Weights of a small transformer language model.
Architecture: RMSNorm before each block, learned positions, no biases in attention or MLP, tied embeddings, capped logits.
Training: a variant of Muon for these matrices, 305M tokens.
Each number is 128 + 32 x the weight over its row's rms, rounded and kept within 0 to 255. Layers, rows and columns count from 0. The size above them is the row's rms in percent of the matrix's.

# layer 12 MLP down, 128x1024, rms 0.346, rows 43-127, columns 384-447
size [ 96  99  98 103  99  94 102 102  99  95 106 101 103  97 100  98 101 100 104  97 103  91  99 100 104 101  97 101 100  99 101 101 104 102  99 101  97  98  98 101 101 103  99 100  98  96  97  96 102 106 103  99 109  96 102 104 100  98 103 103 103  96  97 103 101 101 103  96 107  98 102  99 107 103  96  97 103 103  98 100  98 100  99 100 104]
[[158 113  82 118 131  98  53 125 144 117  77  79  91 137 104 119 152 120 128 120 114  96  93  85 146 158 138 112  69 105 133 137  58 163 151 116 138 128 109 179 193  64 107 125 143 146 171 111 120 133 131 118 188 124 187 169 139 137 131 100  88 126  95 185]
 [189 152 151  70 104 137 128 110 105 101  88 100 107 103 136  91 172 148  96 169  92 171 137  90 161 124 131  84 175 165 102 109 144 172 132 158 160 137  86 164 149 156  98 146 119 118 129  92 118  90 198 124  88 151 145 165 155 103 132 111  97 148 133 151]
 [133 109  88 145 103 129  69 154  77 182 117 138  97  92 155 137 124 134  98  87 135 157 101 163 138  77 146 113 104 224 143 117 102 160 160 121 141 151  87 151 150 131 135 134  58  94 139 234 132 121 112 159  93 108 164 105  82  74 128 115 153  93 122 109]
 [120 116  94 153  81 130 138 119 226 117 143  95 125  78  93 148 101 125  98 140  92 117 140 104 199 109  75 169 199 111 134 132  87  95 149 181  96 111 103 163 153 119 130 144 129 110 163 116 124 172 124 108  98 103 105  97 109 142 135 150 130 100 141 129]
 [119 171  71 126 154  84  84 128 131 141 167 106 127  89  85  72 122 191 169 200 106 121 118 120  73 100 112  88 122 188 138 152  66 111  74 181 181 109  70 105 117 119 176  98 114  97 126 148  80 135 113 160  96 186 122  81  87 127 180 115 138 139 120 135]
 [116 126 129 156 194 134 129 101  78 117 160 100 115 131  92  75 135 145 149 147 137 123 178  68 110 141 111 124 112 136  99 120 178 108 123  64  90  80 145 113 160 155 133 121 121 138 141 125  70 109 180 130 147  70 125 155 162 135 167  83 150 104 129 176]
 [ 83 111  87 101 109 137 138 131 151 138 143 127  82  90 102 159 135 162 106 130 111 114 217  97 140 106 140 123 107 161 128  88 165 141  81 124  93 146 143 105 131 134 118 104 176 112 113  86  73 164 162 151 110 143 159 181 170 147 179 144 146  91 122 108]
 [ 78 164 102 115 139 148 148  89  76  67 143 136  91 110 135 161 154  97 135 134 141 141 128 162 164 117 107 114 154  64 185  94  72 115 149 113 119 156 149 126 197 139  79 108 178 147 133 121 112 135 149  59 128 168 127 149 187 201 140 146  92 121 150 145]
 [110  94 122 134 106 136 136 125 160 114 164 115 158 126  85 141  53 119 125  58 171  66 177 106 166  86  77 142  64  61 106 123 142 128 122  75 100 151  66 145 103  82  88  86 106 116 156 120 123 148 116 102 148 118  59 106 132  93 148  85 133 118 141  85]
 [132  82 123 118 106 162  83 146  76 126 170 193 132 119 161  91 135 116 129  84 195 153 127 104  90 127 110 128 163 152 127 119  88 100  80 173 182 176 175 119  60 129 168 127 170 169 121  90  88 133 144 158 105 193 129  64 119 162  93 112 150 185 142 138]
 [100 188 162 107 113 117 131 164 110 107 146 188 186 139 137 163 127 119 113 136 115 101 167 140 112 176 154 126  89 119 129 122 107 147  91 149 124 131 118 165 155  89 164 133 126 149 135 192 151 139 121  90 154 138  98  99 142 144 118  83 143 126 168 102]
 [103 176 194 100 138 150  94 142 121  18  60 164 132 110 117 179 122 170 104 110 110 137 127 154 107 150 129 111 142 130 104 107 139 123 206 144 134 116 134  95 122  71 131 139 115 149 169  87 134 104 137  92 155 125 141 150 158 188 100 121  91  79 107 108]
 [114 125  80 152 132 109 143 136 110 118  97 124 131 104  98 148 142  59 181  89 114 130 127  86  85 163 135 115 164 125 139  83 179 116 170 130 151 151 138  46 128 125 163  93 176  98 103 200  94  69  91 125 118 123 152 154 130 108 175 121  56 109 158 116]
 [137  97  83 140 157 159 153 163 235 130  71  80 159  87 113 105 115 138  85 118 124 132 108 120 108 180 182  91 146  93  92 101 152 129  93 158 112 129 134 146 161 152  86  96  89 132 194 138 117 189 100 183 154 146 119 145 128 153   0 112  98 136 110  88]
 [134  98  86  82 111 125 100  65 147 113 103 123 112 111  97 113 206 125  99 143 138 168 135 138 125 153 141 134  91 101 159 102  86 109  86 100 188 183 114 147 121 122 136 137 121 165 106 156  74 130 108 108 155  97 132 110 181 151 134 192  83  86 115 104]
 [156 134  95 178 111 124 102 170 140 110  84 122 107 116  93 191 127 170 150 152 176 151  87 141 104 108 177 137 159 156 124 140 143 128  93 154 132 121 121 163 162 173  94 101 120  81 130  99  66 149 125  98 119 149 111 109 109 163 116 114 208 103  95  91]
 [132 152 149  97 110 122 116 137 103  84 164 172 152  63 167 121  74 130 137 160 124  98 173 115 164 132 138 138 134  71 146  87 116 188 183  82 109 144 104 106 153 109 112  97 158 147 100 147 106 147 107 122 101 116  98 123 109 166 159 117 122 167 156 149]
 [177  93 100 159 144 132 112 129  78 187 109 132  87 112 140 120 137 137 162 134 117 126 131 122 163 119 193 134 118 163 129 157  90 145 149  74 140 143 110 134 189 135 151 143 194 128 156 139 157 143 111 154 152 150 169 166 149  89 122 123 154 173 109 146]
 [156 101 134 145 123  70 104 127  67 168  85 138  95 126 117 107  87 113 135 139 145 104 174 104 134 154 160 183  58 114 130 119 142  92  99 124 122  91 223 132 148  98 121 148 150 126 133 158 156  96  62 142 161 136 172 114 161 105 122 103 105 164 154 115]
 [156 142  67 173 121 165 125 156 150 119 129 127 107 108  74 108 211 144 108  82  94 139 171  99 160 198 143  89 133  86 146 144 155 120  85 134 114 158 148 107 131 192 126 147 162 147 108 117 106 163 122 136  75 130 146 124 179 109 104 160  96 100 114 158]
 [180 164 176 180 110 100 135 149 150  96 125 122 144 140 107 173 121 141 154 134 115 129 189 150 124 156  95 170 126 153 118 113 112 183 129 100 124 135 149 138 158 167 178 135  60 165 151  96 166 219 128 122 124 186 126 129 135 174 176 144 116 162 125 166]
 [106 135 119 138  95 111 143 132 111 150 187 161 115 104 142 126 162 106 134 153 130 139 153  87 145 114 106  94  79 146 112 122 150 121 103 144 147 131 136 128 133 123 100  98 157 112 155 147  95 132 130 145 153 140 125 145 183 137  94 108 167  30 138  93]
 [145 157 136 171 184 122 128 138 133 147 182 116 148 101 124  93  92 135 168 190 134  99 129 124  95 174 137 153 115 105  89 158  95  66 174  91 100 149 135 108 143 130  89 190 119 114 121 155  87  67 165 103  59  97 126 190  59  97 101 130 179  81 101 137]
 [132 134 130 123 160 130 180 128  27 131 181 155 142 105  95  98 128 128 117 120 152 134 158  92 185  94 158 169  89 156 150 138 152 119  94 120 116 113 128 110 136 143  91  89 117 101 128 123  37  42 169 171 126 115 190  56  90 112 182 146  90  69  50 107]
 [120  74 109 145 127 107 156  65 164 166 159 132 110 129 101 144 113 106  96 143 143 115 172 167  81 149 131 135 124 132 152 133 170 152 125 104 151 139 158 148  97 143 132 114 134 150 143 122 171 177 116 123 148 182  79 159 130 199 157 137 151 183 110 107]
 [159  96 177  97 119 130  73  90 102  97 128 197  91 126 186 167 141  62 107 103 128 168 111 164 167 150 147 101  50 113 109 153 102  96  90 113 141  93 166 137  85 139  81 107 102 138 112 119 133 138 133 157 194 138 115 109 105 143 129  80 196 111 171 168]
 [ 94 138 134 108  53 118 124  93  99 102 141  90 115 142 113  89 155 137 125  93 109 164 171 116 143 134 173 154 139 143 129  85  89 128 160 138  76 130 139  41 160 151 153 143 134 136 135 172 118 175 102 126 117 157 113 145 114 168 122 109  98  72 133 101]
 [168 115  78 124 121 160 134 169 196  99 142 140 150 123 138 129 115 177 165 129  83  80  76 104 120 136 148 104 157 111 112 117 187 166  90 121  99 181 127 146  92 140 135 153 150  99  94 168 140 146 168 151 106  93 114  95  83 152 141  93 137 104 125 137]
 [ 86  44 109 114 157 140 121 151  50 145 198 127  92 149 126 168 124  90  81  96 154 177 116  95 115 176 168 176 181 135 148 117 103  98  98 124 180 132 120 180 143 108 149 142 115 172 124 136 128 135   9 189  68 138 116 121 140 182 156 167 127  71 171  60]
 [141  96 161 147 143  94 134 148 140 137 144 142  76 128 128 140 140 146 141 114 143 141 191 154 114  97 111 119 129 172 119 115 139 130 140 134 193  72  91  95 126  48 131  83 135 127 141 102 127 181 107  93 136  92 119 112  80  28  80 108 151 130 168 114]
 [ 83 137 151 119  79 146 119 192 105 132 151  97 106 115 117 103 108 169 169 130 134 112 112 141 112 142  95 212 150 122 149 152 172 121 165 117  91 191 146 141  50 107 111 115 122 150 141  84 100 116 117 152 142 172 143 115 102 134 172 181 119 123  89 141]
 [101  84 114 118  88 148 183 119 202 131  98 159 133 127 136 110 173 174 153 136 131 134  95 180 151  90 145  69 125 108 139 164 143 166 132 119 107 165 134 173  90 168 157 127 143 105 137 125 102 134 141  81  74 102 169 149 108  98 160 113 126 205 109  81]
 [ 94 166 157 139 189 124 154  89  94  87 115 109 145 147 134  74  62 113 143  72 154 115 136  97 198 128 132  96  58 104 122 157  85 181  99 157 204   0 149  90 136 182 184  96 182 146 133 157 102 157 147 139 164 120  97  82  82 158 107 156  86  90 149  92]
 [114 112 144  79 117 165  62  98  67 151  99 150 166 122 112 101 100 146 108  30 116 124  99 122 112 104 100  87 177 103 137  95 145 151 111  91 148 142  93 180 152 166 173 186 113 105  95 178 108 136  94 109 125  92  72 106 107 140 121  81 139  67 134 125]
 [ 88 131 149 112 116 123 136 122  53  99 139 151 126 115 154 139 113 138 137 156 142 114 160 113 116 132 117  26 139 114 175 121 157 103 119 100 103  56 119 101  68 146 120 136  75 142 172 179  95 172 115 133 111 112 123 137 126 103 175 165 156 155 141 179]
 [113 130 147 136 104 130 133 154 132  85 138 129 108  96  87 153 139 147  71 228 121 118 106 162 141 182 131  79 131 104 178 152 137  87 171 153 114 147 170  55 101 143 123  80 110 140 132 120 129 186 157 123 135 131 108 165 191 163 140 142  64 183  92  98]
 [143 121  94 153 116 167  94 140 145 115 141  81 126  98 151 119 112 120 211 140 144  64  89 124 118  81 138 121 128 120 138 152 164 159  47 149 136 121 108  94  85 116 127 111 154 144  91 140 100  78 126 132 130  78  93  82 154  37 160 102  88 119 131 157]
 [157 166  99  97  94 153 156 142 172 149 119 118  88 117 137 132 123 115 168 168 140 124  38 139 151 152 133 129 140 109 173 149 147 114 114 136 188 149 133 104 165  89 150  72 180 112 136 130 162 122 163  59 130 127 161 146 164  54 181 120 181 145 101 176]
 [110 156  92 140 145 136 156 178 140 110 129  91  98 118 113 134 190 194 135 133 111 136 165 143 144  91 140 151 109 137 135  40 111 151 122 110  87 115 106  55 114  38 193 107 111 120 143 155 122 113 136 111 171 132 153  99 144  99 133 178 143 170  99 138]
 [121  85 141 168 137 136 138 159 135 141 128 132 144 127  90 174  77  87 105 108  69 126  91 178 174 107 134 142 172 109 112 153 195 109 183  98 171 109 153  54  74 180 192 139 156 128 109 106 148 147 145 189 145  45 162 167 167 117 105 179 129 112 175 109]
 [ 77  72 105 163  82  80 125 106 113 152  92 137  95  92  55 120 146 165 111 171 119 144 189 164 168  88 110 110 112  92 143 113 169  95  89  98 103 193 141 131 175 154 156  83  71 137 151  85 137 166  59  93 126  85  85 120 162 104 145  94 121 149 145 143]
 [138 113 123  81  90  90 161 173 126  75 146 119 163 124 148 127 105 138  89 129 140 170  69 108  87  81 121 136 121 183 102 159 118 134 178 145 146 124 109  80  86 167  91  36 141 103  88  53 137 148 142 168  88 132 130 121 181 112 151 168 153 143 152 139]
 [101 189 167 135 140 123 172 132 144 126 128 156 116 153 105  75 142 148 136 166 126 101 104  95 110 107 118 136 144 110 195 128 126  84 171 118  84  71 134 142 144  72 132 177 127 121 107  54 118  72 157 170 180 145 192 149  65  87 206 133 129 138 112 148]
 [154 116  85 164 114 116 150 145  67 131 169  77  81 141 179 114 152 135 161 165 136 139 125  75 102 137 136 122 166  96  85 122 157 151  75 122 148 133 108  97 123 154 150  81 160 160 145 124  83 189 116  88 131  87 146 164 174 169 127 102 121 139 101 160]
 [146 134 144 116 149 148 147 115 199 141 167  59 130 168  91 130 153 116  96 147 172 102 137  82 133  89 126  50 172 190 171 128 138  56 117 119 163 134 147 125  95  69 136 135  74 144 163 120 141 102 120 135 197 110 128 147  94 122 106 180 111 108 141 152]
 [122 109 141 151  81 111 151 101 166 141 137  62 129 112 120 117 165 179 171 153 122 107  89 102 220 107 133 149 103 180 168 136 132 123 108 151 133 140 135 149 108 103 156 150 174 111 108 121 106 138 166  77 143 167 143 195 135  79 142 115 115  94  98 129]
 [129 119 100 133 117 108 134 142 123 126 107 107 157 168 167 161 108 138  88 140 127 180 101 107 148 159 109  86  97 126 162  89 110  93 145 178 165 172 143 126 184 143 108  89 193 131 136 136 155  92 140 148 197 167  73 142  89 151 162  89 132 146  75  94]
 [ 84 148  94  62 105 185 142 147 141 122  97 153 148 112 100 119  71 152 150  93 142 115 159 110 120 141 122 141 123 126 113 145 100  90  46 154 137 124  93  95 157 155 139 197 157  99 129 168 197 124 149 112 133 181  85  62 135  86 101 131 108 122 124 176]
 [140 126 138  67 118 155 100 140 200 152 189 142 104 139 166 165  40  90  65 162 154  78 129 138 139 146 141 161 160 134 154  95 130 114 140  51 144 103 109  58 129  95  86  77 118 144 138 145   0 175 170 174 114  75  57 101 143 141 138 101 135 153 175 104]
 [161 164  92 150 157  98 175 123 119 144 174 142 179 147 187  95 148 121 143 112 116 177  70 142 106 118 112 182 152 167 100 195 171 131 133 158 202 133 129  87 114 166 144 142 168 100  75 146 133 157 158 194  96  78 144 128 126 115 105 188 143 128 114  98]
 [110 120 217 110 139 125 100 136 176 110 127  93  66  76 161  89 174 127 114 156 133 161 131  87 110 112 114 111 114 133 150 168 118 132 150 105 117  64 116 117  65 155 102  71 133 117 116 170 111 111  77 182 129 138 126 145  88 102 116 125 120 117  79 153]
 [ 92 111 107 123  95  76 121 155 114 136 102 108 121 119 104 101 168 151 117  97 116 192 155 164 163 135  96 108 149  65 114 152 109  93 105  94 160 119 195 119 133  97 142  96 158 146 142 120 124 115 108  71 132 165 153 120  99  86 124 138 163 141 158 198]
 [150 156 109  96 132 109 166 143 106  96 148  96 101  79 191 145 175 147  91 157  98 157 187 135 154 105 108 119 129 180 193 113 154 169 122 142 106 101 127 110 126  80 150 120 155 158 114 166 150  83 172 134  89  92 153 166 111 153 158 153  88  86 155 168]
 [160 147  64  70  95 102  88 155  70 195 112 134  69 137  96 154 109 132 135 144 107 131 182 145  64 148 100 190  79 138 132 155 102  96 159 119  80 149 123 107 145 133 143 152 139  86  88 188 125 136 149  78  89 171 194  43 126 135 145 116 167 158 120 105]
 [217 166 128 104  63  87 142  95 142 103 166 125 146 112 164 143 182 121 124 118 140  97  72 104 151 189 186  86 130 139 124  85  96 177  78 104 164 153 133 103 134 171 150 141 173 111 121 109 134 143 173 156 154  87 123 115  71 140 140 116 118 139 136 112]
 [134 107  76 129 124 165 151 147  98 104 193 134 126 153 121 120 173 179 143 182 121 138 141  32 186 114 110 155 142 103 182 104 167 149 126 165 160 174  94  93 148 179 127 139 155 132 141 173 154  62 102 161 125 150 131 150 171  68 152 138  77  65 128 188]
 [126 109 173 148 178 141 116 127 103 167 135  76 122  54  79 101 114 102 155  91 132  67 132 151 140 164 127 116 131 183  98 155 132 178 188  83 132 181 132  40 104 153 174 152 116 137 121 135 109 102 108 143 100  74 130 150  76 134  73 119 118 140 115  93]
 [183 144 125 131 124  76 103 119 152 153 133 128 186 132 149 145 126 128 131 175 109 112 170 158 118 152 124  93  92  78 157 163 112 144 147 127 136 149 132  93 148 108 178 124 131 132 139 106 147 139 120  63 126  97 154 144 149 122 143 146 134  75 121 158]
 [172 114 133 197  96  91 104 138 144  86 128  99 151 135 180 130 147 102 112 112 184 143 124  85 129 151  89 127 134 109 179 105 149 153 100 148 141  71 149 134 118 141 161 141 150 155 123 167  96  90 164  55 165 122 132 111 162 206 136  98 155  78 114  71]
 [ 90 108 200 177 129 161  96 109  84 137 145 137 122 127 141 183  96 168 134 105 125 157  50 157  97 120 156  85  91 108 120 122 132  83 121 115 130 151 111 116  74 160 150  79 189  92  90 171 177 101  67 129 131  91 156 159 157  89 112 173 166  55 101  84]
 [181 132 161 188 152 132  87 136 148 146 115  76 127 127 130  99 139 142 158 155 104 126 114  94 123 109 179  64 147 142 131  99 153 157 119 122 117 152 136 104 144 139 145 158  63 144 147 116 154 155 137  92 175 134 175 149 151 116 191 204 104 173 103 109]
 [ 47  96  94 109  75 124  91 133 113 119 108 183 122 127 109 160 111  96  62  95 142 105 146 110 115  85 150 104 108 153  90 110  86 146 162  95 114 148  76  99 150 129 136 158 112 122 141  93 127 149 188 125 160 130 153 122  76 133 132 125 162 103 100 100]
 [146  96 112 110  71  93 119 124 145 110 139 144  99 146 123 120  80 170 150 104 129 151 105 155 127 117 105 152 154 115  80  83 119 109 126  94 118 158 162 108 146 149 102 135  76  96 138 114 114 155 140  99 108 139 112  88 125 107 134 149 183 148 137 157]
 [133 134 175  83 133 120 117  99 113 153 124  40  99 133 117 143 114 146 130  83 132 108  36 170 151 109 209 176 175 145 131 120 128 104 155 159 159  97 164 154 161 169 138  77 113 160 113 156 153 166 153 130 180 151 110 171  89 123 136 135  56 138 134 128]
 [154  99 160 144 131 128  99 118 174 101 121 158 132 138  84  91 106  78 111  50 152  68  82 206 122 131 108 139 104  93 132 150  87 131  94 105 188 139 133 100 112 131 172 112  80 115  84 181 131  89 115 175 116 146 130 109 114 125  94 138 158 135 115 116]
 [102 117 100 133 122  53 159 126  98 130 116 171 117 129  84  98 109 197 142 156 139 140 149  97 159 111 160 156 147 142 143 138  97 156 137 118 148 152 111 107  96 133 123 109 141  99 127 169 120 203 106 185 178 109 124 144 140  88 102 143 123  79 124 112]
 [153 117 133 137 162  87 105 112 134 137 119 164 104 159 163 131 141 131 139 106 114 129 124 154  95 157 157  69 139 133 108 159 154 127 155 165  94 138 131 112 172 176 162 155 156 145 129 164 152 125 131  93  75 119 151 144 136 156 159 125 191 136 162  83]
 [163 142 168 119 126 155 139 161  69 115 152 144 117 132 105 119 136 115 100  25 106 144 105 150 176 104  64 120 155 135 118  72 102 165 168 189 154 113 122 108 145  74  57 154 105 107 126 112 117 141 113 161  74 148 113 143 132  92 119 107 159 144 144 150]
 [136 108  69 110  79 111  97 131 131 136 149 136 143 124 110 142 115 116 151  94 141  77 129 116 131 111  83 143  84 123  87 172  85 147 160 123 148  61 138 102 164  91  86 150 164  76  92  92 104  63 113 113  77  93 122 163 162 110  69 103 118 125 145  65]
 [ 93  97 136 137 153 126 133 127 113 112 153 102  94 159 157  96 143 115 116 142 154 107  37 134 105 142 173 171 132 119 131 170 144 165 145 156 103 136 140 135  79 104 147 175 145 175 124 108 113 122 157 152  87 130 118 115 147 111 116 166  69 135 114 195]
 [ 97  96 153 123 175 140 149 128 145 124 162 112 179 115 153 131 129 107 142 105 165 155 135 136  75 117 139 128 145 128 101 116 110 164 194 114 135 157 138  99 150 126 124 160  93 123 166 102  78 171 102 126 111 134 148  94  75  68 142 116  96 100 118 139]
 [121 132  82 169 127 146 120 118 124 160 176 158  87 130 110 154 146 102 150 143 100 191 148 113 170 114 117 105 185 114 114 132 137 122 171 111 142 127 134 125 158 160 111 137 135 169 151 110 148 108 117 125 127 123 106 189 220 135 183  88 154 173 143 215]
 [ 33 144 106  73 124 157 114  96 145 115 154 126 158 109 125 111 146  86 135 134 120 106  76  94 110 101 118  61 146 149 177 141 123 117 172 136 127 145 142 155 125 145 119  75 135 138 103 161 146 124 197 173  85 105 157 138 165 110 152 129 100 156 149 155]
 [149 171 102 129 179 135 120 176  88 137 118 133  96 129 132 108 163 107 103  85 112 144 115 134 109 126 126 162 198  81  83 111 112  87 129 143 132 117 137 130 137 103 135 157 152 105 104 102 176  74 106 107 206  87  53 140 105 103 101 109 127 170  95 163]
 [140 141  75 146 180 111 134 154 116  99  87 113  84  83  74 114 144  33 103  79 148 137  86 151 129  92  85 133  81 151  84 125  99  77 119  56 122  87 154 113 166  60 126  98  50 100 119 104 118  63 119 159 139 123 207 117  97 116 140  93 104 160 130 145]
 [ 79 112 125  90 135 115 113 135  43  72 160 142 110 164 108 142 171 169 113 125 166 120 189 209 102 108  88 157 160 151 104  99 142 112 137 156 122 133 146  85  90 103 116 162 123 143 154 133 161 164  87 187 131  96 123 142 116 151 121 121  83 153 165 140]
 [151 116 139 155 179 158 133 107 164  87 127 116 158 169 164 105 145  58 109 161 130  82  87 195 168 127 140  62 122 166 122  89 113 129 122  78 163 119 133 101 130 130 109 150 112 117 130  81 150  88 147 131 140 103  95 135  99 137 143 124 142  96 122  99]
 [161 123 129 123  94  60 153 128 169  95 150 120 102 111 137 126  37 180 141 126 146 129 130  90 166 218  96 117 169  24 112 119  98 124  92 102 121 179 123 157 190 114 134 109 131 135 140 128  84 125 112  58 167 164 200 117 165 117 143 154 179  80 150 167]
 [ 95  85 148  85 148 108 138 110  92 130 119 146 105 170 137 129 154 179  77 208 155 117 148 150 152  96  94  95 130 198 142 156 135  79  88 138 142 121 159 154 143 131 154 120 144  95 126 158  40 178 162  76 142 178 163  89 167  83 119 143 138 113 153  83]
 [ 84 113 155 142 131 132 203 111  94 125 110 136 164  91 114 135 115 112  95 123 102 117 104 174 100 137 160 142 163 167 171 125 125 199 216 107 106 170 100 143 165  54 104 133 123  93 136  82 123  95 113 155 153 136 135 137 136 155 167 126  36 161  81  96]
 [127 183 122 138  91 153 107  91  94  62 175 136 127 122 103 117 134 151 193 195 134 104 140 148 135 109  69 118 167  79 111 188 131 122 113 133 141  86 128  93 117 121 108 115 139 125 106  72 129 132 128  81 128 126 129  91 158 145 127 103  98  97  97 169]
 [145 109 139 156 101 146  84  83 105 104 153 138  69 144 113 120  82  62 127 113 125 148 136 134 185 162 134 138 122 167 143 139 128 139 172  98 135 168  78 125  92 138 114 123 123 103 163 145  90 151 191  88 126 123 103 189 124 196 139 125 119 149  98  64]
 [140 145 106 132  94 154 171 122 109 163 136  93 156 121 159 146  33 104 162 143  97 141 104 115 158  67  92 118 175 116 161 109 117 117 102 175 144 129 161 124 111  72 129 134 138 165  75 133 144 123 130 162 161  71 122 143 141  82 171 145  76 134 121 203]
 [109 138 171 119 156 176 134 156 183 157  91 182  78 116 138  86 155 164 179  89 134 127 166 165 185 107 133 131 191 117 124 186 127 168 150 176 165 145 155 136 123 171 128 158 165 162 133 145 162 128 146 124 132 161 115  52 132  93  93  82 134 134 105 125]
 [144 166 150 143 186 150 158 168 116 122 117 134 110  90 113 115 149 103 159 123  79 104 121 127 106 109 153 172 152 148 140  95 148 167 111  42 162 194  95 117 107 106 123 163 159 118  98 111  85 137 125 112 169 131  67 199 178  86 160 128 164 105  89 144]]